config = dict(
    n_head=4,
    positions='learned',
    schedule='wsd',
    doc_mask=True,
    train_tokens=219300000,
    steps=3347,
)
Each number is 500 + 25 x the weight over its row's rms, rounded and kept within 0 to 999. Layers, rows and columns count from 0. Numbers have three digits each. The size before them is the row's rms in percent of the matrix's.

# down: layer 10 MLP down (transposed), 896x224, rms 0.117, rows 458-510, columns 56-111
# up: layer 10 MLP up, 896x224, rms 0.116, rows 459-510, columns 56-111
down458 103:526510530591520517544533504425502466506548475445473455494506500501511506532444535524490509522494476507519472492469496479498482498512510501500487500519502508514490524509
up459 095:486469461523524498484523493511539527518494506522484506491513474495545524524481449481466490543504497490467465528481525499488514503482497511483516530498534484449468539475
down459 098:526479500437468530490510507467497486515488512487494489512521518477497499469435508508444488479495478520493525460511517543543489482506550487501479513474506476527519500489
up460 102:487490548532498468482529482486512556501463515497497506445534498479471542481498492513459514474512489499524552515500506490489505512516527481484493527485495460540447478499
down460 103:501477492450532512500501509526528525498523556481470534466524488487478510516545526547496460471526474548524536509503491481473513495466525513499491515487559514509497461541
up461 103:485500561486492530517498535499494525513506491515527507539504498504497502449536481479519513531516542491449485475520499493518549531532477486489506510471512436464508504499
down461 102:561462502484526481506533538485527480507478476518447493471523526554505525519502486485498479458514523504479507457485513480528502497506490491501482516537491500523476512575
up462 104:512524478504507475487484520477456493464487501521487531536565488509504483541469545505468480502466466507506494516495539498452503520469497535535514478498517515509487524507
down462 106:508450519525484508491464508487461545479528487479495502498468531506505496503463528527496533532428496503483468530484522466482539505488489531480494509500506506502521498478
up463 100:464501499548519486454482533499505494535500484466498532507527540478520486532483508453552584471484489472502513504465487543469498490523518517488485499524484525472455509469
down463 099:504537515510490520499511488498454520510475478459500482489476502512534515486548547537497515509473507445485471468494577464496507506482497497468481506508531515498497499523
up464 095:498490455507493499504494476488522524480508456503482513501511492507524436480502456454539474495492509466505513525535532531436471513507450488484499447450521522498499511508
down464 093:532515487484505504557504522539515499498496527509443466508524502517469480518509514517491534503479522505502524478520522470518501492509524477509531460531494502519551480480
up465 106:484552495542499504472471496544528535458573577550511508489528515500471468460509502493490488520470479507529538513503493536515503497531514451503519454512514479527473492508
down465 106:524490502501467505501492491518514500505476533508503481486502480529443463490466496527500474525488469527436468457495521494514498514484485527536492479503494508489486506485
up466 101:565517458484480511473506489523556521516545473533477488501519491494516477433506506505493491519518542473459524507536455479502490525520494507516526503502511529480493497512
down466 105:514468486496494487495502511485486477494476549532538498453504484499521471508503523467540464553520519510487478496502452447479493473526505502507501506482510505490526514542
up467 095:497561488485513550488520543504487486470507546449505509520498507515489530473508526479547460506435517487522552515523490507522524532457495505424478499464477490544496493520
down467 095:470472513525516534510506489517469549519469520479494466503489515493463498482525494547532521466554504497494474510501491529496494468493506553520554519475512540477492454500
up468 094:548487512504558513497528500551526486531498504495523492480499456508483503496505496473480487497486524497487483494476487530492515480487515425452533486522450509497531524428
down468 094:502496474483512510497456502570476450451498511520475503473469458456501509510487529476534469532535497473532489480528504519493483491521546515474519531468520479504488499567
up469 100:469512462488489508514492484494479519501504466539500468481454480496494502474499488513482534528527517488494487531523533487527535454522526505514479488546530506508497498502
down469 103:487485478506511500544538529499523488470483499519502497505500469499467480480485492488478506500494503523490482482530485517536496493494506545482497503524513501451509492528
up470 106:503551483468474494476537519447500518469500479488477425517497482517490500478459499461461489542472491498488527509501488514464513494512495512480460471485551508511476487505
down470 104:509490497488518496480492489490506457513520503508515455546500471507516482496441464487490508498470484496564516481517517511496475496492513476462503442572503474512492526524
up471 100:476491553544497533502531494547496500491482524526489526470528543544543505479488508514492453502474523501541514509431528513547539499539494468519495505444525472521456514469
down471 101:480532494520520483517523472481503496502515529485512468460495522572496493499513562498503487535439501488507504515509530504537474473489486452542497513496477532502445484490
up472 087:499536528516492494509490548487538520523491504479528521515486493509489451507535452522525519471493528489557496523517520497490473510531505493480534470527487507498504490465
down472 089:511435510509505507504515494524457498505503518544472497489486498517485512507448509514509456509516517531503491443486531521525488496490511499514448512451504494511494521505
up473 106:493500491522521460509539535525501512518501496495446508506519460482523479484494481480490487492498492513493495450518558562535503527493512482504474475541496532495451484463
down473 089:513501495481522499522495456549540518472512516473521518513478509534532481510504521530465474507485490490503512517485492531519529476510480453495503514448494543538495470497
up474 099:504509508462535501502471484522463503511532509498494417496513478510495510516480513487524500509517560483495440516460513443513542533438484475464466509475544508500453468512
down474 099:502524492523527473479506459516532491494523548517509474543465478494493523525507506554469462472481519513522523496479532484564488498499485447465485552475513481485505494516
up475 100:485505497524509502491468472504492498520515500525469466495436510515529511507470502512504478554525531511487507512551448512513515442511485487473500468517523510502482535469
down475 101:536496520490494536482463454460478516468452456524492516551500490502510537478527490438476518530504469496468477496535525487530497493516506546496540487505513510524511477471
up476 103:512477491517511522497511468522533509505502445482472555499495516537495497499514472491543472536507505491506486465520505511499512523516463476553543513498534502450553522495
down476 102:470476501495496474490444483466459448512467534473457496519490470540459476535514466514497507504508509509499497526486544469496514555482464443526532470507509438465508522503
up477 101:479481479474514491518491467509487483446489497496467474529540515499504505463492501501497481524571489560455510526499493499482549494508498512490489453490503502534483449466
down477 104:500511505502477505498470456509506480499517508492528506524542503467518483491494466481477519559484498474504505546504464473499503498474465485510500534492517539508503532451
up478 096:546472527536491497508518484467477478443562508517524529499472478523473521462517455464462499515495555488484528531461532504513488478541499489478501492500517513512523496485
down478 089:486512471550481527472487542534535522504531519481465493497484515500507518514469528492518512488507469499475500494554547484513469496484505486519529540485504497505476533529
up479 106:501505496459490482490492455524493485502515528501526535491461485507501543488478490550513532547485500548486476506518484473464535495485449493499543533543470488501532510466
down479 109:496507467480513542529487512498499554477513450494530494467493512487497499535536469503500463510491526476474486487514501526512488464513484525517471465509490534507424523499
up480 101:481460500549481489479495472489511482461491501516529482505496566493491543505493556492519503459507504498513490494502437534505493522523471538524467510500558518470487487515
down480 096:473536483519533510504508543464508497520492495514492477496514487511522514517470479540554535538500553522488515513490538433480483496502530484480561466479502507551550491550
up481 094:511499531476507479530490472454483486545521517461565541537546521509475489476455471520481485475468506496446518474512500502487514505550479487508494496525499523510500527471
down481 085:477477487531522467525537521499466467425502513467544501458489514526549482506499503483513521527473471488510471503512470504523538480501537508491522480480463475490466503495
up482 095:481503500468520495525487485480507470516543467467494471542536507494511456524497485534514473449487453537495487470466484498474447501500495540435508470506469503501520526468
down482 092:506474513538510499470526496524485500474487522479544487558494474518481501515490502477505514531511489497531474517517446471515508478479491459532490531505545495550513496510
up483 097:534512489493486507463473459497492530502493507503499505483510484505499477494498528488494498472470518484480475511492524490512516524521439480486549499489480503468508493476
down483 095:530470497512484495507538504527526516502507530464544502514512497548500462482505495527531485458524496504564481509514504473501499538494524537503499445479485482490509480465
up484 100:456488468513466509508502489482481481477523473527499479509513468494484507530509468537505504467481473516521508532508552515529547495501506502515545479499482497488435552525
down484 103:532492503523533514478515521505479507462533504520502502500454518517503510506507497484507468546456505527502523492524522489504482486516488480518471541473503506512483531519
up485 108:536544509489530501472514502526543498470508491533503513528505506465484452473516532491482491516462498467485481545480534523508490480494493555472520519481506513516482467478
down485 110:506458469483484473500508521509514525504509475524525534506508504468561472497486540513488478529478496515518513468506515490511456476514479526523466473504561515498479514501
up486 103:535479473490498502500508513454487453473467504475459468507471491524551478483530520482502533464480511545524467514483484465508488453526530518512543463501506510491460494488
down486 100:507522491519499479456514485458518542514529490535480512446503488540480561509486493483428529521499460469525498495521499521476477503508520472538488518473508519507525468572
up487 096:537495486490500500513499467519506525477514468513517490463504522486533547524477560493475499534474513460515523512510487497536521529486508499471468473497506468550520507495
down487 098:508466496477561465540462486490447514522508525507513432533504520474512535450520520490485521489502507473546498464475509508486518494508516453522490497454492459508526486505
up488 099:512483499501473458517481451508508502453538455488521476529499503504474539543454481528499528498543475515545549519470513491514541501496507548465445488513497464495505515438
down488 094:475510497493486482506485494532491435484460511512503525502504442498542527457524490495524504519491457510501489521499500493539481493514471506487491510504508482518507533473
up489 107:502518478486473506461514525485472467528535472513502490554527500496486500502542525520543469471472518473496479497492490474463508515476522550501460524507554522494510526482
down489 107:465487514503478525499502527483522474510466492513509535492467492506452525502474489510508549486530500464526533492495494519465479510498541539483498458453508494521493502502
up490 101:508486524533475493491534499493455523458479493518494487506511520497468510505511539541524459499519509472504475499497484502521498483529495479474512536472452477503503538509
down490 090:472494486501499505525467523543520504469507466495541491452517530519490492501469514501472481495479462467475511495483503521538496493536485521455482550519479483550467565509
up491 100:471488527475473484500499517472496479507556507516450512512505512452507499535523470515519472546550529518535518478491487466501515483485489572474538492497482516494496515482
down491 099:486484524468507507509509507527521484471484465473500535498497488444491457506529507506455524509468516477506530473442522494537509462527501497497511497468473509496476490523
up492 100:502489517519487496478493523501503472488486530496502514475519487486475487489531509500515533482493507514477524472478471452485492473487498522497558503483514507486460505533
down492 099:488506492474475479451520448462504499503494512521483489428548501463498526495525502495490556529509506477494536503482505490474527523534500503524498499474493510483472526511
up493 108:516495473469514518506492539544507504488460531472533471487476509536495508503490534482490487514492499495499528495464531503506494468502512494504489484467498499500495528494
down493 091:529512505519496498532483512475524502517492496538505466484510492525536482527488494485475489478485474520540496478510482538504554523489466507539543492500498512487486487471
up494 096:497456488492477471502467446469470476472524492471528522512500527486444474523506509487488484483482445501473480518547489511472508517507481520502481490482493489460448522477
down494 107:495489534498533495486427473517510494510490507527524509465535493494466523474461493556521525522466484547496450548536483481476488498467470437516544496529486544543497492502
up495 096:503527482524508488473512510468491497546463502476481505482464505469484512515513507540523537499516526474467490508507446521480482513506508463474515545478558502506496505506
down495 101:564473507506495543504528511471492497464522475555504546488496502502505534499492486495544469532472503516561539482523487507491477461503531506509534500469506442486509492471
up496 103:511548527464514501550520494463484514515501474494489491511463507488490506526529488512533448443508488529475535485488525492524489508460506511502525492490473509509507463523
down496 108:526513462505505541507498508475493522530498512493480562529532512493534503527491503488529444536474490458506462491511463503542460543499443478519435529526516498458533507497
up497 101:497526516487492461531523472485495508496514472542513497505470507500492501517526458494463498498524480476553482503516520498473497525511456474468501519479524501526507507477
down497 098:487525532495516538509544480485487515527479491501516489470478513494505452537511490521500464524486489506526491476454493535534537517468483507470506525500501522469528507516
up498 100:498496489574483490503518488529507466513535485542503507461482509475473499514473505506473527474469489472504500492499467467465501515447480518524490498528522484502515503495
down498 105:484488519522501466480482532484483527524502508493506495549499497470526501465512490531496501533495500459543516475528517515491484492498448450456513494536537459491505524483
up499 093:468507514495490493474473475506488535460535492532542515500496453516505486495451515467490501512520500517525454517473482489481524475519488522481485468478500505496486481542
down499 094:522496500469492492503504484508516492516473530471512518534503501486481561488541499512519509498479480496522490515517537521498469533491524461519494532474467465521532490489
up500 104:484466496535489469498500504494512485500499512498475459495490516496522498481485477515494503521510502510539458496518501510474489547547505488511524475530429525542466510471
down500 098:514493480508561505524436523514475523473492489514506510454515470507495504482529496466539505517492503512517516529509496506487509486488516508463488500482510503452471518473
up501 095:480466500459530525469536558532493540499460483511526488502522524486473469475479465491485452466479509491488517498505464484520511480507501475512492500522504451449474483534
down501 092:531560489497473533478506497531509492482465496560515465511492491494522462491533495487524495452540511499528448468506474481491476478517517514475489518515461490511477537504
up502 094:449522493518508500515491482519517514467476522476488504500461469499521520491461511526479483503462524483501430521515548453540528512487523507533503539533479453518500496511
down502 087:445519470489519493492490480492502470510515541504522498478499507496497457516535477555514513526486499523539501486535469490436484460495542507479484503504486502510471450484
up503 098:506543508502490459495482500504487483526465494538566468472484505481474498547527522564539560484462504461519497489534507534510499538531509504427498520516501533497497452520
down503 093:495474524502454466450510482478491542476514456482494513518524492511524486536456468452464496508522479485527519515475501486480519523500509500471505496517480519541514476504
up504 108:523511492443522525507485480548488480463525507549472477465489534475468510500520478510460490521485512488498500527480513494487511470507533502477465524505554487537472496528
down504 118:469489530499490505502490544524543475521462480505455516495505470542456525501530520481481493512535464527522507527488485497505490526548482497500476516498530503505522441518
up505 102:511483464520550479490490512531502493518551497466473551515539478485507494483553499474512467464571500475525475500517489456457456498488481511475484501480522539492520457468
down505 105:501519502522552491528507504461467506512484477476526507490525490526503513483482495461481461522469458501536524500473514483490500538471553540517503455469470480510486458488
up506 110:502530533512486467494530489475489459510560520498484487507490508520509479529539520452483526503526538543524547485475486490496469506475488509464474494519514510490510465464
down506 113:476470553522505488449551522506474506477544528486499480529510502507534536446495458496498483498502496508542520532486512473461494518515502485433526473500526456536503513494
up507 100:508507491519486487524457553490455482464527487484508453492525498487448486530458522468470489482515533496437546501487499546469526520499534493507459512483488475509443523487
down507 093:474544490480457491494507502523518498474485538509482480541487509551474520491529458529466520520501496488495516493549499472503526515483491530503533498514551512469513504486
up508 096:505516498496476522502500493521475512499479511495494486518488531500486477472478486548505515516521456502519504511496531499525493479506518435497500484494524518505489505525
down508 107:477513500515504532517504501495479531515461480556488447499491509499513457514549518448496504484508459519512479525547475522511534493526488561535511475482488502518487489477
up509 102:515479505483530431498466481478490524553510511496504486503485495484518493512483489540498490465533518528449511467516515482498554495513473472503485501523509482473446474523
down509 103:495509580487508489508480452491537495482492494496472491527485512470470536504504522528450493488536510532524525505515506488493505507514451524522471464497510484507515526516
up510 096:514496458507492492495511480511469477464468518497461512491485469542536569502478506499458475493488527516506487477472490497466502473494497462506428474508532523517513541475
down510 102:510553495480542487519517562485505519511445480486485511492497539551473511523489505462490498496528539509476487502441474464521494529466489522500496514532468530470496471564